config = dict(
    n_layer=8,
    d_model=128,
    n_head=2,
    n_kv_head=2,
    head_dim=64,
    d_mlp=512,
    vocab_size=2048,
    activation='gelu',
    norm='layernorm',
    norm_place='post',
    norm_eps=1e-06,
    positions='learned',
    qk_norm=False,
    attn_scale=0.125,
    bias='all',
    tie_embeddings=True,
    parallel_block=False,
    init='normal',
    init_std_qkv=0.0442,
    init_std_o=0.0111,
    init_std_up=0.0442,
    init_std_down=0.0111,
    optimizer='muon_variant',
    lr=0.00186,
    lr_mult_o=1.5,
    beta1=0.9,
    lr_head=0.00496,
    grad_clip=1.0,
    warmup_steps=200,
    schedule='wsd',
    decay_fraction=0.89,
    decay_shape='linear',
    final_lr_fraction=0.05,
    batch_tokens=[8192, 16384, 32768],
    seq_len=1024,
    doc_mask=True,
    train_tokens=121600000,
    steps=6855,
    dataset='wikipedia_en',
)
Each number is 128 + 24 x the weight over its row's rms, rounded and kept within 0 to 255. Layers, rows and columns count from 0. Numbers have three digits each. The size before them is the row's rms in percent of the matrix's.

# down: layer 2 MLP down (transposed), 512x128, rms 0.0318, rows 23-75, columns 0-127
# up: layer 2 MLP up, 512x128, rms 0.076, rows 24-75, columns 0-127
down23 080:093070136137125105150161177162128128117144136139150103143172127129137102128103126134135128163134115157149087123118119175111157154110166143110124159152114114145146112105091114112155107164106106146131138089111139110131172130152145105157143121108162142156144108104137120145127169164119136118111121086124126122072140093108068157132131089128094174138161147100119114105074131109118125161131
up24 100:178146144121120115166133134107145105104149159123132137090174127140102129158089128101078127166095161169121124107082177123104115128134130140134141106095112121133124200135139123158142140109120181129125181118160110116125154129148118082092152118123124135145135129149115144115109163178142118109101114097120138106145145123121121151159128107112126118134100119120071131169096078147144135130150
down24 092:091183134167150136124126109167116121139172108155141126086123119117176093109130155161162119154115088091161121151133148120095094107127132119110091135147153107166147129091115093143172123115120138111154093117131128087152091129097128163127144160163104171141090141077120138123140131153130108093125140149084121135111127175128117129113133180094146095117136138116150172131128137120134118135129
up25 107:147151129156143142135143099116148113140112078182139134114130112167137145169077105173145139125135091127117092131112131113134129160132109157156161126111130097128124186132110140135128127177143121104136116173140111057129139144102131118151105170091157160121107103138158167113130114126116085122126131162148129114140098150127146127153077123138107163136121145116109082084104085154113132150126
down25 105:109148154170096108162142138105155152163104165143138096096162134133134088088112112084106156069149114146139127146130140099134083139154120113134097103141136124140094111141077155160169124098145112146174112154129121143132123144124168130092133114122153149126153144154107143153135165158133107133097110139088119123123096129133138098181109170160155141138099109108099164130096115126110119127104
up26 092:142140126153119098107120098091099106144119099082060164121119095128116122109128174126145118133145116132108146114161140110137092135117104124139137119142101131138142089155123113128128178115141139116170069137109094110155151149103092172119133138136144153115107145134142128150114155140128124143150174138146166175103082176121136139153151104154137122109126081077106131146156101115097110171126
down26 090:120140133141082130116128143090088086102146192105109126137095174116121159129142167120166107105156119178137153120111096117140197151129153105143125104146091118135151102131101181120141149109103131124137118133094143165153155112081128104128170129134121134107117145103130121176109149114161143094119146154102138132124080140152114133123143173136131151141091103106103126127099100122146117122131
up27 077:106153123121117137133110124147127108095107117127174120091105089137186160135134076165102090113095127119117102162135137115103166122142109138191129103145080175110134136155131137170107107130144129075142143130103155115152103129144151084157101087105138082123122133167158143142139119115180140122078133146111112113152109143128120101103142137127130155138107122105147155162137125160124149123107
down27 078:131111130172145120117133120141111109178151145105117116091125111163120098144141093143083106196117098106152162100143140089123116124121111137071073147134106148148119133141130119130160127145125155095110151150146107151110142161068123069109166143120144160136168133135080128124110144134119098122151145137148121127150128156115105158130119103147131163126151147149151080113095104146121099098127
up28 108:150143112102151101171141141120107137140116148159147148154101119087117138171156168083114105157098141101166091096126116144128082135134131096126125091125099135135152139138097159130129129107126112143149135142158179140118130141153108125109153117126120115117163101150152110104202158121137149076144116100150116125100120140121111118143167145082123133133141133148134151063161127085103106158103
down28 122:146153139129131168097081140128108138120140082129156166120138134116106137086096125169109133119184131111099126120152130163117153136150135096155119119130134156118122165125117124121107101088119130065110125135103157164161145125150130185113137139087115165097084145179114112125089090145075116095094117136125106131131162132119138140140117120139117110146134132176106129113131073140123144113163
up29 093:124134169153164148151169185134153157141174148181093151129130121098098158155051106124111092148120123129136160123138138109140113108105143162135122101143099103116070160116099132138122104128149084109143144130096135139108150121114097200102105115154124149124135117125123134133075105121145132095154132154118155125155127140139129174132123153139126131142134101134106114174141128152132119116107
down29 092:143107144096116126130084106146154108116142091091134127143123118131136109096168176133152109123120126142174099105121116116128150136151137139122121125145172121119172127078145083087110144144177183158097148101148159110152115159073177124191132142149116137125121113158139154142066131104119090108131121114100136148094120132100133110129119140106165129131112122161131139135133147140120116092158
up30 107:104117185119128144096092167082085136123127137158073115150102121122084126129123153098103111092173129150131121128134162144124126124113141129108109162105128122124087144135137142104152157112181126085110113116139136158142132135137111127143136146159145111165151128160122110101100187089135141157114142093141107152162162106119123132119146140089082137120106070121138124121128162158111173145134
down30 107:121127103110140101138097172121118111135121112124142126131140115138118154106150078165122106143122087092161144132110124111155112109105133154120152154116096138108130103071171156142166142146152098159114124129142190156143110141151129148102087157124122107151132101130140157116138100101123125195101096182136111128105140118124141150173107104140133132129129081130075124194130129104114128151134
up31 088:104129102149099157128133118099115138132119110122119105137130176118171176113136152137126132126120132109126151146136150120084156136132173105139105198144108121116125132126146073102094143122160131103098125095153129159154117145131144118142105163152124097117176071163110139166103142144088131143098099101106151140135141126165165126124092092102155153139167071119136144109137101115164138126116
down31 091:115128103147137109181105155120078132134156144092147100114150160093121147132093116102131095121131108127147158110143116146094129139171152142088138124140133105164168105101115127113156103153112158138129143162131132095132112154132088130128152138139187096164134121086122180129138161117099140126126151120134103102096096166126108127165098099135100114108090158125174137096132084099108135140105
up32 074:103141094127129093139120126128088090113109160148130147134137140102137099127153129119159154183205125152076155164110111117184110128090134181122118096137125158108139087102128165125112127090150118122128111149178130092165127135160144123119138110152084152138118152094141108130150178137138143149097147118133112151130140101111116116133123147124091091147102109090140147115119122146106105110128
down32 083:123148128135127170125109157121100103150143119121108121119159120105133159122065152113149130182123089175188142135099139134123116112132117124138132167081111119129159192143104164129130101146121123124109122109110129149113165133126139135151126072120157101140111132157140120116125109157125170124109114135139107169168176145150100132144121134117146126133125066116115110100140165096122110089071
up33 090:106142129103100134132096127157140111154151123120068112110114158093132137131151159112137109125084117128139132115156128095119152163116085141129109114176142117144158164070147149116137125141130104120171178158121116133126131087171089112105105118104171152138096102121155141096104166146080168126149127145166125098162106118115091132137153130134120122143130096150122144154117092089157145162140
down33 091:139094128110136127140115139124141158127168150145123106126150112128127094087108103099110114117098109167161124122117145151084084163124137175117149108164140144104124129108117094131156144172158136088181175120091145127104119096141124083114103100165098145103152153139121101116128112172145099101166134139095148096134135128136105173084121151107154136116117128147156103106108134142112168145157
up34 110:141173129132155125130124102108118169145100169136128125136142045141126128150113127108110101092129080150134119107155129104069126161122162159134123094171134135130132192092172118131111135091105138096106142086121104101148135146147093150137130158119137143100092144104154123145168151116098121157131133107122116130149158166116134122161113122107110091134144112131101094111126100096139123147157
down34 101:079157127139135107141096118153125150161102136130103162125134169125169068071149103141164115088138102136154138139158148116106164102127123143109163135152088161120172145126127151151132164103126094124136139164131119125146135118118127118113081117146119113119109121103127095085148086128104116109132143191152123106150145159112094125159130149113135121104095116109138152156127092155143160084124
up35 093:107095131105137153090111142155104067080139164157146093143111163128137149132143133109170128158110149159116161121118155145152085101109141135102153113119152167095135135155142156091118139140138085162128130117128198094155101133172166108113129116088142130157114130139112135139135118095119097079113083121113128137158124101110117115144115103156119100139135122120105165096113138156117161115128
down35 101:083093146130163102090128136135157126110123101097178067137126158123122161096166198102098129153129150114132120135156104150159111121149124085154162150127151107138115116159143161130156126097127161142130123109086142112093121121079154132101143110114164157143107159144151054108108116115140123106132135116122130160150168092126159119162133114116108129133134133132104124140112118113115109126160
up36 122:144101082119101158129145133146087152142145112120103148110119119152148098159125172120088147094108099157145112161077117127126108093125121123197175153122149121122101136107124176110214130131110144111143115149096121122112123125115158152143084146120162157140169094131129128146137130107121099090129097117115144133129121115175132120111157127124113119150133134106147095116115132168102118128169
down36 103:114101078112125147120171148142144147130103098131105143126166144124128186093102132117142108149086113136119145150156115123098158167170114082139124096073135139124109124134116124181113129058168106087098106178162131183122088130123124132114110125106147104115106155137112140146155105136118130169113122126137138154133135145122166123162115152150123144142105116113108131092148154125088125128124
up37 090:097129150117144122139145111143152141090090133123129129145147087101117132094141156133105148158147111176170106129173151126113059103145141165102151104157126138072149117130082117117106104147142059129123146126157103144119093170135116135106170114109110116165104131106151156159110125120146128124144137125143128143107109135133150108147138119145078084125141137124123154126174168178148116137131
down37 093:183122128125121131116161182143119122138097115095144139144133114147139126153145166087112108160113139112144162124141118111109122133139167097169108127140137144095134148132129127151098133109075173082147126118123132137160155084110090109131152170150160084157134099132135092101161146131116148105139163146097112116160101075134123148105131176114145119142081133119114106173096106100115114116113
up38 101:161104134139134132147086161149159131148154127141138123131114150137118070151125127167117150081161103136095176121141156104122109151152098116139128171134122128111119093107130127087091117101177131102119170107107129114150122090132126162185151136070109119143135171135125142099114159130127124115119111103154099154085141093105109187118151121127098113103107135102089137136127136138160117140107
down38 117:128084186101103119139122126144150128158129148097150153125111156125113144105155107177085135140096113123146098140129146124116151116144109120148096156124099149129113123121160091115159122157152157147129158106134122153112071145071147159117122115164086133117143123133115148124115120148132125160130144111161116112123120097102142163108155174095112123159113037145113140144164106132132119159097
up39 099:148107152109112135143165148139139083183145128136136091113114107124161115089128129099102142142135101100108158079152165154131152140100140144079094123151143153110112106126097121152088136123113117155115157171103133123114117148118100122096135091112103129108075106148138134094109132169126155155107122171088135159117152147116145164137139116144129088073129152121118097147118179116160126118147
down39 095:082104099153132135128117158116154143121113133114113147136148192116198104112134122108118094190133107124107110138082146111094112152128126134149106163113102119158150110101109137122055124188163122160126116153131160122135135120130100127105121146093128133118119093126162104135146144077123127132131142120131103127189101107173156142104160134131113121124138150119135133101126137163096104124113
up40 100:090110116143091135098130141171099169117125156138141120137129129123114120161146197097103122125155164109161120116151152101137101165145113185141141104139143104100083103131157137137110109122129068168118101125157131106116103119164172109100145114122140138118141138150088102112172106175082139161113138156138126116126108151166111140103142115119116119130153105120102115085102106120108162137127
down40 088:136136129130136108070151106140109174121123128121154109140155101140141142155125097081150107093099099161156103158163184175097101128122104106146140114133117108125100167100134108125117111132107108148142118116089134088124118086128129115130137137111129115173128131139084108106161099130107135168119147166135128109130130152105187142168078142107119143125113080130100136156134138121130162182146
up41 122:132107136132143081139105122164134106119117108140135135117091131109122129155111136120136113162139138122166124112096173117140079136135133150129132140175145104129115141170107140128151107142164149098100126130129135123142142140130110095163125166157112114116148095086198095129160110148102164057121132098131136115169153150123155074099101121130155144142134125124133101116139114069194129146111
down41 118:121112133157136159111092122131098154128108128119100139090134095113110086086137118134138076107130076135124154135173111163190128138166108109119133132143118142162132165124130119167083093100127143158136137114155154135138100153107121157164137117123156126128184140171130109119104138079116109108129127136139114081144159142149105101087121118113111135132165151157122117140119184114166126129158
up42 108:091142152104095120157123149111088131153155140085129140119078117127134101110089080138135128145171145101147113142138100119142130130166140122096148135103147120105101097135123150151121099131157139187133154129190139158149143078127134125130133127108188151101138113146073133075088098136110111140126138151119105128145171153116166130125150121164152113143103105173124119110119113134127146158135
down42 108:147150115133090150105143125122123111184111075147149111143169112149098137127190091137086112107098121133119113127152104173125109107117149147102137127110142139159148108111151111189152135086146116111083143145097115136092139109171128168113130157155179112130105143135150129136126112090094113122146160143139146117111142141136101158170121079124123100125127150110142140109126091127143171096126
up43 110:152119110148137145121117136124158103146144147129153149138116101160160125135086157143109163081139160069108119121111126139135152104119145143125107121131103162134100182089117122115159123105114117147139184108145081095132144131161093128148110130075129119164113106168129170091102110151118102080139116191119131165135112137144123104126159122073104140146121122121132075130109117125099131117126
down43 110:128143164136108140135139107178130111147148140157139124114158118175132164149122131085122112101163144092080130133177128177143107105117144081128094126190126161131126104107119158133110111116139157113158111116117107141152103078148137140139101101130131128143133120130105139131101105114098081114150131169160133136168129113121190145080073152104118152121140118114155099099140112144148117115119
up44 103:078166127109124138135098127205121134132155143120086105110164164096146120134093122090098154118148152149138194134160161097130167157133121145107133117108123119109111099182127139139094106133127106074122104142116182148129136185159149126135136090107144148103147129108112137112128152113138100097140176134113088156124137114179099122130120125125137131116134113099118132130143125113130106129147
down44 096:167104203133099126121137137149096148120131157094153085104141127119154123126132138131139091070108114113144143122130138121124143123168145121091092130149126097140116108155157124146139122146171073148140102129133094129149096091152165134117121097131107117143095127128132162122128128137148157109114173130137145152148149171095121164130135084147114179141111122132089139079101132085098120107163
up45 096:171115189109117129160133153153169129128123125087127186087141137120124131132115136143113152087146105138177150137150127125122137129155114130124125098114108164149128099098103103083095097142134138134124132098106163129160166096122135116112134128127119079144130147124092098128170144136095101085149152151175088100126123109126133150170102150131147084124113168115131117132095149126109098175141
down45 113:140081127112154157102150101113122122141150133110156113169124103178144104117108129150132099115173166141134083096100142129088130129123115123125165133181110110120129136163137145111122167129118133130164116130161108138145107087151166104133146147163125187139131118096092137082092129172118153159112136120119151169134124115093110108075138123115077128160149113156121117149116126087109143115117
up46 103:121139122111118132145152139095119091112137115128090120160128138147165095128115143125111111121159090070147165149085132109149129126171184117125115103153135149115120102122143105157115147101104122120114136107140120169146139127113123085120137095128129167106126101133075109147158105139121106098111151137142111120107159111163154144067154097120133168151122149143161138155115167161143146073181
down46 096:128130149185143145138111169168119153101143141161080092137108101085106141132128127142112123132133116148113104102144087136136144121122135147131115103156128104129176144125172121090118134139108148102144112123117147057102131112156152171161119163124103110104141129143138143138100129117194127132170162119159103086147114105141132092127111121112111118128110158140093122154158099126126125121056
up47 106:152145102176110130178108160132170147090144149121142133090151146091149153120058175100106142140123138161148096118173130138089140151158110171113120134144138144135140123141134119171109103132108160121064098119136103108072167109118139132100125113146159119113153156125124123159132104128136156077146131102135157164138100130137125118126139098120171111108124134129084132115132102116127108130127
down47 107:134168145118119157102145153126100136136141141125116122146128092137098147130192097166163075093140162101097134123133126128134071094134124127103129119144150117140115133072131149130188143168105090152141073131119146128194114160130125137118123136110123179187117132146077103114129165144133111146106133127125122109103149113120122125149118084127094131115124111088100136119133118141131114105124
up48 093:094102104112066134141135103125103102135139127111128121155090147134151168153138166100100137124073123165108126086131128110152140150137145158123118115145123067125162165171128160085129141136132127156155115112114092084119131184095106128145117130122161109125137136107185160142124113146105115118146128122142134143156145155142139087139114112102208116135111112111105107115126095129108112134124
down48 096:108148093109156126164151146125115135126151141119109131116154084164121175127097115101152117125108119111145155139122098105127136167126139143106095095104145125133121120137134095178155094167167088135151104127127098154123086150127128121137153135141184113121137115110153099114153152141140122130097194126170082106170157136089143132136106101140094121145087135177152130094102135118099143119157
up49 113:099114162158149120102096114148109108143111155115100100129144106122184080129115144108089120142131123139187135158109083122112124128129114139131169140149094082133123167142134086118129144144117126109179132191143088097112131129136161124099139141125136119131151162149142109149099099162117115130109177132124163146118118122105143140145113118115112112129109108101123079114140164068181142128147
down49 106:116115103143154133127123158138058106146151149089111153114143120130132151099151215120113106110122142121143114120149148140110125139191143097113132131119158118145111141136143099131144157077136118145127167160111075141110115129147175107094131124112130104133151165148100095139111133176126140078085140113115148096155128141104158159152141129124125130099106113161113100106131120086115127095117
up50 104:163160151152130161119152143148109144129141154166129104128104116159112105085063152160158130132117107128118118142144157130150089105144142155123119113101122072134118189097101121052120121158143118136095130133086115065151130116124099090137115175156112106121129113084108156139136147104108163141124138106127109116143092129115132102124128126144152163123117129110161140097159144156140133129133
down50 102:117121154143145130133130156067150118132118111109147097156104102131087139121181139105100108136125123119108118136144078137127177099108107120106169102119098148147133082152111153131123115093112139133165130163092132135190123144123137127128108095150128144178158165139158106136142113102149146106114129124118148145116158122125104086165107070101119076125123166089145150136136162133103143153134
up51 111:136132127124124110107146127095102151204093128163121138119139118141158126111086103115164152125131128154101166101105141114112115123120101125106145089129121136134127126092105178122101135139168099143130164147120148126095174094131135095104141159120164149145124120091078109111134182106160124112118085104101142181145112132159131122120133120143113116139113186164139117132077147154165135134130
down51 112:108111127132137154127148126121167074152168111148126170157163088137133103079144171164098126131144104118115151155084133113119133141153147111114130111134120110103135107138107097093147159124134109165123117097114117125151099114122141066145129104084106148117129121141142113098144114100108156123151141163109171145123153115162093166172123134161122125151170166147137122076153130120086115099121
up52 092:136146130119113150159116079142136090127085098111142129119095116182127075148156135155121116153160145112108116174158106111116162148114125145133135150068125146163163109151123110159140128084144083156123128138157145107146133131195160118124122095106130090111137135119133099144119154144159117098126120141136095147125139145124141122156151163132137103105113116140113130137096124201156113092158
down52 097:117187139142104132133092110118136101136142173147110117111134099162138149165130133119157122118120081127111109127147166117154174121126073147119123164069140124147143142150126120144082134179138108122102157100089154178113117110141127138141108108126081118067136136134128135139109142163108129097120173160113087145131133148111079172091127111133122111113152096120125161136137148126145105116129
up53 103:142126092122105086115174124141102125103148185166150136136135107143116141156138130134108090164100156104126124146093154159135092121170142109153118103104111099117091131126137108110151129125158114134133101117150100109090122139158122101151092144109132157132144148083151136110148138147097166121138099115132151141142163075140161124139126148138158169126100090129154142135138129083153133115047
down53 091:152132164125124154136110133101166141125127133151131132091141144115110116064124139092083094187127106153121146141201136086130102122146111122118143071110128146134127108145119142164105075119151164150125107107132141142140160111093093194142124151139114127117079147116172112146119107117146088087121144118123135096079130126140124166125136159130114142154141109138124112150118132137117124120156
up54 100:103108096155122129117184117123094114171103139163090170151153148157144112111099120141144129131145128104134126131122116140124155113162078123079106147110109117096094140120139113122147128165156140118128129107122168115133150120141142091130185172103144117131122165102112108124093171096165123098147088138126125102128148135128146139111073187137126143096144094103135135112120171115119109140175
down54 085:111103131106155124122116134144168128110125146139155129142089139139145166162088110109107109149125147116174144118107119146149121131147126096150107146121128159101143119129098134128157118134100133122127072092105096091172125124117140155134123123144129134138121131105117082143141122159141120120121064116142122109078149077124106095161125145140105128126158147110124183134136139139148175215073
up55 072:122104148122145126140121122143166104120130100093147140150118116130109110132143105112090132116104124133119121107132131119182139141136145135198120129098095153105084085112152128087178132125135103173103117122139161115129087159179147161154138118128104126172107101117110112139097127140095142128135132149088145118151085110120124088108166170105145144181147156125115127133090129187107132102115
down55 075:142141136119140085119145134131113139150132115134097146118140077106114161108165132131119112110093174140154141114110133118129130148160100125142103187112149071111145161144123153124101146105126133100136091176119127135110140133067140167116109122134185151142134143128109130182153125127133136142153142138127113093141093136043165149132102144089148104136113112128159088139131111086148125115138
up56 106:108111146112117161111140084070113130116100123102129114109110130112133122092146174133155127105105157144157112132102150110123166144138132171147132122095170147105106158141119156145124145127092098062139122095125148134112093124083164142128094140120138125121113120119124117148148104150119086166118159128099131140060106160127161142117201118119111134152120140121143129132160112146090096124167
down56 109:120136115097098134126098102089091137137124097157128167135112132156109142092121148121122143108176132119113117118140119126155164119128153121125103138122125153109119129138089099199125127143062097134157158155097124081173130154095157115196106157145126102121119117147120147138160143142125095098130104137111141111118106182108167119195150116130100143127128139145128102099132155123153148136124
up57 099:136079147150109156128158129145082126113159139148136127103129131137134105120146132098137106128125125134145144137143123171117073160181156083117109095107097120120046124122118146125150125140164137139082099112130119142141141132135155182159085145112123129121176132117160153121160107142160103122154123117107107160157119119132124127137171128124142145126087098140128122057148125146121123094086
down57 101:160157142121147109121130165098141161143106140132159140171162147099110131057112112148091079125127101109122167126149114107175101157093114121137129102100112126119166139134143144119127075123101150136106142162139117176091138121107141130137107153175125114141073087155120105148126115104112104106151132118117114128129108151127168131167115127156131146113154105144096124193110131158105132128151
up58 101:113158183107126097140140127133100110134058143089136145176139093135081146128146089162140096084127152120128156107129139100093119120098117110135138087104149130128115132130101127118137104131126132146158103105100120149141117181109160072144163114133124153112155149082101112109150161161123153123138108121116143114135145137127113163117128109171180109149112125137147171138101113128177126131102
down58 093:187110127118143106139134176087137119144159132153116141125137101178140095148156152095143138135120093116121166143141110144145112118116112124105080131124131154139127136155138153135133139109099143164097140133125102110175094131128141166085107104110110098115115132110130101093090152096120136150148169145122146138189130111142127160135072108192101133139104133159150105120130138144102089085123
up59 100:122115161133118109069150097123150121145155111122188123116108142167144096102149128067122109132154136158171127117116108148163141131120157111155114118122107151121167119086153141153082106157134122137156093116153130105127164167114127107120120166140070137115138119110134131135101148109125080150148110132104132115101102110147140096145111138123139082113160076132114111103160162117146147154168
down59 086:103157081127148134152176111118156099149065133106141125117103101153112160139106126190145093134143149124135107146114073108106107163140093135137136147151128132117121147121155139151155149139113113137120123133101161125137109108100128107071122068137118162116139132105112106149159105086143163113093153141112122097102151149118138132196119103156137122122113094098143141145120143156115175128127
up60 099:130167144174108153102137130154125107142161140113122150137134083108114111135121115137119126108122125119127128136135102113097106128147153161131131108120119109164139090124136086156135156135132106122181178143145076126143187147111125144102139127150105117137150131149071090118129121115133091126123126108118180171108160115084142089149105112072087152137109192130129128161160120093132110104145
down60 114:106104135138147142179147136180118093142106115148117121167094096111147159158157159134103139099134082138100138122085171137093128091145120096131130171138105130108126147126150136142139098115124103108132107101119097119138077141128124169118142140127143112134103152116131161106103128099108170132073142132136150165152086096160171168169134165147135106121124125106126151110165118120116139106094
up61 088:139123135132137143095115122127099139138137151085141155097144094156126120097113106090134161130098144098130140146133125124106121119144123163149115127104103116113167132125151181209095136118102139151134130098123103136116154154076096157166127128137138144123099088101137123188116154125160149142079090127136142156154138096140131170106137120119106153117102085154134169133106104152095133156092
down61 080:121107143098089158151173138140107107154117145157059173121097111160130161123159128131134131156175150121107125109121121107125159145162130110139123121164131121128153116123095122154181129170081134137170118129081136147141100088101135096126173116144127097106104128077132151107121127132103129123131130086137118130124121109131126139090142116130136154161123137155118093113153171149152152067115
up62 085:125102132116111120103126108137111155114110075138135092107148135142144096173110135102100129153146147156132122130129105108081155146129135089126104139121100117132160130110130111095182097178080130103138129141120148183125140144146132097127161142130135145099144145097150154151116147126119135137107138160068143122148105095117124117096201093115164132124094106130131103134108171082148160126096
down62 078:109157120118122087153163133100139147120184124124126126145175132161129112121112141132175143137122156108142116094142100081138133140152077115145154131124146154157120140121120110092144134107107197114108124104108140126128129097131098127131120130144131135102135139155116100081105093158127125144140128097080135176135131120138141120097095144145137113143205161120072188094110112140132117111142
up63 103:121122129148160125104140150120105132131195109140160146102137136137096104113128105106181096119192121122120156121124164126114122139154071144122158106137146152156137085120099174117122086138165106144115103124168137136150121138123107136129122151120147112126140119142136151163130156156142093172107123098120115139134148141113111094106121043148129140091099129136146091116135135068141153129110
down63 095:129167147148108104110158100132171123152084112114118125127113156147128118125117101184092121091129105168131112100160085119191129143129125111140147122126149155078117123154208117100114151123132142120145141075150099147088167163120135096149103126136096113104115127124144122077112104114129115121115114136143117117105141136120103161138133137159141116145105117149174171121122136154121141083136
up64 096:146115170084128122098103157127141141136137118161106145133121117119072097113129144130124152065154108149095132141149089133159126140113097148124121132144137119133143135155077106156126129139131132104125124124092122169096096114139142139124114120157138217119181086171138108157161161133121100117160152152129131141110130107116152120109161147122126103084161126107139150124123097072134127117159
down64 114:130095123146166111124127115159081185122130125124152129107123130133167154120102106165120142191125146123133103111150136133070154105118132172162101110120115146134112112112151145116123177103176135114157137132172116096117142153094114096169140151121163087129096119104114143126161138122110133125101143115144072132104138103156123173150112086115132129122127093158145116141105136133106116076158
up65 096:084119123149123112132102091113140097167136111119163153106123154084114128181140115097168131176131109123136146077138108092146149087113133108117124108098132127168093140116134135130147086123087133128140095145109143103149099143163086110087143121119091161127120129099160150143101122141169118129107126158143145159150069113130174151114134125132172136163140115122147140110103104105154130159149
down65 097:107139118129140138141142134121163134090098127136096140155145123149153169125118108146122175069117118112210127104102101081114096191144069126116122110146138152126155159144134153130144145167141173105108127143110155140158119053111102144130136091136150098155117131116091130109117120154145123122101111127124055135131144119110113137145129149131116144126166108132112141136139137130127142118139
up66 097:135176110106143149143103119125178081120100132110080079145150096082133135117145160169118145090138125105139110135134159132081140093152133152123122154125154110138106101149138088105092164109161146122147082080120125119124121129122113117126080149149153140136153132166138107162117144164110134151111126134135124102151098163115122133166146158172094068107141111150124119105158141125130117131113
down66 086:157104142119161134108120123138129125132137127148108161147143148123111135122101164114112121119175115137088132144172108191149138173188170152102115136155123119091118118136079117114170095122101056171103119168103131111135146120124095137152135135101129104134156162124156132134125125127107133105126124142130103098057146157121112111149121153132116092158091136147115107146114125083137109123115
up67 103:176134106131120136127095156129148131136126107138153099161057136124111140123117186091145143119116114132148094136116126101129141128096124134119129100135118091130179148138088147126118149111118141142157137136137108107176133144070150095133133130100093131102174130149129142133151121149125165121118156082144185111159154114076142106080142118133142092114134075153094131144128108127098152144101
down67 103:120131075129117149152117099161128173143148158132132137071124132124096152106149085097108133129146149150094102172101169111105131113125116102135115093091109158102119152098151134153140136131153171113127080140143141108111130142139118124147120083142149066122145162102102152155114088148116101159072136145158119173156105123090136118142149126145120120177111124155135127133134105165125141124130
up68 087:143177120101116122113088116097110143127137110109131149080091156118122163120144147098146118119139101125159108162112165160131125141076169176124171116146122100098161155093108152134122154105109150098101135144116113177142129132131132120134079117067135121148125141125147133153150133120117097115067137135125134124092165132103146124151109183120127166115119153129110112123081152161093125132127
down68 098:123161135132114109151128162091110131101172114136130125125123094133089119098141101126139152159158121128179141073103122145123133110133136099089095121147137099139161151156134109158164128133138125141114147085079120114174137117130145152113116142115177172098112141105153143126187101116114084132116119125120092182148126160085148103130127137096125166139132099176094115150119149111130156107139
up69 089:134097113153140129099148136095165148125119097121083161140115098113141164098117186129153088111130103124163108128140155108127099152133123139068130100122159107134170071155129105088148111123131093125121130159122116173136084129138142159120099127139133163124140111143100140139139104171099125136142142154129133122109147100143146127137144163138097145116116102141105165124122137204154088090126
down69 073:177145105129114138108125142141120144120115168103116118187119139121136100124136142124133098155131130136139141127122128127113151109147136121124100075128176117139124141152158119095133116147102177108120103131133075120153142112148103129161117160157155070098139089156169153119115107074145072117090166130094108104141095136133142155169108168105121127182131104110110136145095124125150132113093
up70 109:142164094148114113149089100145140102153130085154135071106137134134133129129141148118078152139117135142121147098112132075158136126137114128095124095145149150130151100126124132170149152126120141128134125122095140177179155126123091145088124146093127174116127133118130097106136114152110109163175088110152151151168088130142144152107127106093066116100118140139129118129139133101175134180143
down70 107:091113096142100115132123135144126183141094129169157108133115111146134140136129100133138153120124098166186128111140110133152105127159135159150114119135143151075138159111084152129149110138138104174123152143097130134116139118149100108141166089128172093114136119123159138140158095124143162165130122084127119113089127106133080112162143181107122085094147115109098125149140131164083106117098
up71 095:140142144120152130116127140147151094132112126126172123161127149133149126096133116115143140142100088139131141129148132107088093172125114175150136095146125111116165103142099146120145132129152104104184156114123121147118129134138166152100126110138174099119105127145092150137172105178100133117120135090135132092113116096114068125129152111136107092063158144150136120101165147129166191103108
down71 089:122121110134170133143110155146125169078114147129134112153123124121105147068139142100114126088156174175140181157132139141112091156143126131174175146113101110106128124116155153092161121129099138071109083161095133110077146117116092119131127145132127112123117132125106124074117121158109113118108142138116151182145126122120090153121134153119134160133154143135109102161147153149101129137100
up72 105:129106139128138100134149094115130131103138137141139138130125142098178130125167123159157180101158121129213118126126138153097138154129125142100141114162153127137156123113099112176134061094084128180114163121099137107105139155118093140125107143111188131133120132156118150139153108099116119117135095145170107138079156109110102132170134110087149133105108134133152110131112119105133112113126
down72 102:132134121154110143105159108135143119109153157100130134168119121122087121136156099132110110120133124125079114115131126168134140148159087140114148114132120132167073101131146107139132134145119094153121098138092116161149163152154159170066113110104123123117137139146112093112114164128094158140156175094167102089134091131168129165120134138154170137106097127128166084107120126158134151116082
up73 124:124162170105132149095069125134143128122121137113096098140121124127136133112155129140172135086107106120130102150129140142101086115144110136128158141107117160141141092093130093114141133139160174130131157129102138144161144092117119173134109090109126146112153098094171110125055113152106140120135111178140146132193161146125137165130113162134152145128163139145143084107135105093113119103146
down73 124:144114152110162098112122113125170138103167145134140152129127124161132126142113119130124155130152149128114153144179143079118113141101112119138174130119131118116167147085187110123093116133109158121131134118150128139114124145115111100132180150105122147142188163133061145117195109083141127111120114106092131140087107088150131163129099111113104091156149112141082134141127134116132107113098
up74 079:143101161148108125128108130114129157140137128125103097128112177131159157094132166161127133123156120110125160098139169144115129135122125116145104127145123106097156145126172094125138124148157117133093124134138136150115135105122102128144124132136091095103152138144072133146109155143109163126100122110112106145122160103094096146102138123079102155138161093178042149162072135151158134130173
down74 087:109127104155150130140170111153082126113137164098144137155082138100123126108170148191102127148129144081113118108114130130111094105170124169117184118093137115124098105110111139139129115108128143137135182107125125050154132149135147103138148145117116171124149128100136133096133091140130149134154105131149137142144138151101114106122128109146122104134099146168175145145123087111121109178106
up75 097:099114155123136131143107128135113127167178150180127121140101112154126147092146124109110097178110172137143147128111136092121092120152147114111088102138182143155158149145110120084106183148145086121147117109068115101132124144137132166114136086101099139121135122119151135134159099141111101096173065153152118115112112107152157126143095166134139124114152137098137154112112130144130126144136
down75 115:142081142112151110134095132123143101114138173141174113125143148111115132123151145130134122124176118104156120110096125131111166101094174110113149159126153100136133086188144115150111111149175110090106139107111176143100121120105132146121130136113143095120160139173138143124128137127097104164139129048123118112115157113110140167183098101099159110107143128097103103113135124120108159141135